Weights of a small GPT-style language model, trained from scratch on English Wikipedia.
Size: vocabulary 16384, 39.6M parameters.
Architecture: rotary positions, untied embeddings.
Training: 550M tokens, 4045 steps.
Each number is 128 + 24 x the weight over its row's rms, rounded and kept within 0 to 255. Layers, rows and columns count from 0. Numbers have three digits each. The size before them is the row's rms in percent of the matrix's.

# layer 7 MLP down, 512x1536, rms 0.0421, rows 43-85, columns 704-767
098:137113106140167136178167143136151127134120143152129110134162065095146137138082098127114157123122113136168107165133153148170165090109137093120124187148147146104157092147110143094085165123124146
100:156140151154159097149126120135071186104111135078063145136123128124110159097163130125124142145189201165062149109162151089164112108121088115142131106140125108107123105173097132140128100126105117
100:160137143095107084146141144125130090142119158123122111133121136124128156105125150146145120114127138141146135130151105134108096150131127125143135154131118159096118156092102118150112078123133141
095:125132145120165103154123106084148124138122107098122132160104148133116145129132093133138099139133130127086120164103136101110110077126145157108136127122087132088117131119141133101151171161136141
099:130118123095132132156114158142134148129110089127107134109159130106105156134139135132088087122087116114113157107110134118136119146115134101120122141105084143131114078139139154136130152098087124
100:138122111128109132133175135131114105131153095130116156146122123132128132147121121144073136104178186134129133118130122133113110117159153165145087141140172118150090115140103137145110130138127143
098:072164118099124157139104147140114132097128161136151140155110141148096105135113144171187139135131083113129119143110135179148127154146155109128124140115121168122090156120145165129148100185128126
099:136165169089118135087122147107104090063129132162129132111112133133129151145123134086110112128172124118087113129113144118096106121186101122090156137126132141136115104093125118110130120088112166
099:151089159116112125129077152093128110123123141094145126064134132153128122110165105129103118118115090153129093102143146155112128123170116135136131138114155174138162137142110081145123127113134124
099:103135160167113109177097105106121158108141103162137149132100129111089135165111148121093122125136159119109153109125140148121153124157130126155118115115138093118138129113158117143137162161142103
096:118164135156113109125118154125159149099145128128143141131150141088104130121112102106168173115131113180121152114154154113122123127116100141113150134127142123129074112168104120150107149131148135
098:102137186149154171082094132124160116150108113103121137116111134128141078094162128074130105156095126150082143165140133104069122152098137118128094122138092141148125091135149109138146133116107127
095:080148156106162112119152143114140130115122101138143137125117152120111159146151140139127126125157117137157127144129114121137091165174088186131102164133131122114160171104144133138134136075132167
097:143126125116108112121127150111143132132148121171091107134153115174174107136113154135133140114145172128160129154193123146125100128161126117137120134155115137138135150120147142130100116143131149
099:136102122174133146119108164093142070104092111137141142095114116145111133096191102164130148185091137112134125112128124089171111123177140137130125124128131202122139116110128124151147112124120086
099:130127093151169165144138170150138139109089126136133126135108081112155168091087120153130088111114143100140115123137123131064141108100157122138128113112146108082099129136147141177108155113121170
095:100110113142133100111135132144127124161118095143156150121107119129111107168074132107098125133141173063068082147105100115087103155128102115126125091132122100126132160129114141123153130112124100
103:140142137107139128126144137103168132140128131162115166083144153137090099151109119124110150122146177103144107178122125111122130147112104154130157112145132161137160175137167103137122135130132130
099:153126145140116152144118181138139103133152138108108120122116146152133116123108157113138119141133123083103113132144168140130133171149152165140121068132090103166140143168141159118129154150107099
097:119118128128114116117098120082156081124149103120121138102124129126124130115102108139120144087130131117096097080094162107181091136130152126133141137110132114176099134129139158133081121110111157
102:133135144133113095105141158126113099127130143097132159138115122133128103090168133091134146156100117161088132137171101186119092164119165140129142105149143120115158151163117135157170137140151128
094:103172120118130159071078143105154150136127147147096146150133094117181154112164065131145122119119097143157118120123114127163119154118130154134129114131113096131135140105117134115149141173130143
100:104137152137138079180147147096092134080103091090154098124152135152154112128121157123103106103128111116146109121088116116150154155100068076135113115138150109113145111088159127082113146083135135
103:092126122145130169106075131140118113133123099085136100094153168131136077064102145125141118116162105188127125163112107167065140136142148135183082153123169095137135155138105121130118157146122143
097:161170166121142140130123119128132155123124126124182091118088129071126118112131106125107150130087117138095102127113136095137104122152118152078121121122148108149163107141132140141101141125125122
100:094122176120174140141143184107114142160123128106140150170125089158113113155116105155155135116150165123088158138191090122140161162141113101158118148141116113112113118127130149141135133151120114
098:137117102164103123125167102163127135140135140104148178109087170124095116148059127069109114122126098123145156092126159119170124132118126131133124134130144117134116103133103097163125090158160116
095:105094159147105103105091118161162116125111175098133122146099135174110102138100096150093104127144135108090117146117165150133110136131154115115128142122141137160171109133100090129152191112128099
103:102070126138121129128091176142110176084130105138115120137146122166151072099103153147108146108138150119097104122153127113134145130100122125122122092118140154195135169132100171115105195097128145
096:108120124105151158137139108147101094111128129151136093161118181155152164119132151083133162160114136118114161125120138102131110130127140165161110119147151115094154119116138155142099139119140139
097:132111108136147148170126097147120120043087153138083143117137105131130119123163152108113116150108088116114116145100129088126114137073135104108101115113113166115171186113152130119124067122111173
101:155125142124153129124104124125092134219122093107099174140134116131180132127140082103137137117158062118096137137075142141065157109112147135123101137167164103082132127095112140129105101129104070
100:149171109151132141087118103125151082127156137144152089154150179165140088130179142157139180129106103102147104126121098144124104194132144059133141143126152131149077141114163144170131108118146142
091:183153140112115126131138139156148123151093159117118123121136155148082099080114146115124164094079131089127156136147113086141117123113097101141126174098132096114146132123106150151152146137129113
095:143099119096117118096121094092128078110132127097158075120114134142129120147121131137148158128085120128141130130125121137121111112112100133131129114142112137136124130136137092120094097124106113
100:119128160154161090108101125106162134065071117132144155106109127140121165104153099111068110113127135111116144165091138120107119107127132102134092122133115140106145119097113115134123105136139170
100:138132120089159162157158128132142142124110114107092109152117096107142109174079159093146135142097087105099137160193121115113139139171192133121181044142109126102119119182171129142116162121122100
096:129130127123125126120108122094104156126090148093116117118111094160149126138150138106134152104149119149122125127099101116155123136104168139116147120146125120118106116130116083108098100089141112
096:139170166128129162112109106116189127124150144143096077146165106151147110100193112108147139133151091120122130132093136134100101110131094114141087135123136136129121128130132121153121119120131173
096:093099111160167114144156114119110139146103125085112130137123100169087115094124182150144084109128115096133141128114168124151083138136103136128089104161113092095123142109120134134092118165142123
101:132126127188154076146108125101087133144177134148096102098108160092101181121180153119123139087146115156200121126138134161107089117133145144157192094122126159104159139119133130156140117122126123
102:127130136105099100122083161133120076144142162106086114132160177122129140110135156100135120105155113130140129151140082076150148134101187133165185114110121092139141146134132162095132187143146157
102:113157126143140101113093083083133096128086150117137098117163144133136125142126103110133112134104089138127101141108152103107106146130136146122131103131141145156134139161121145099137107098100125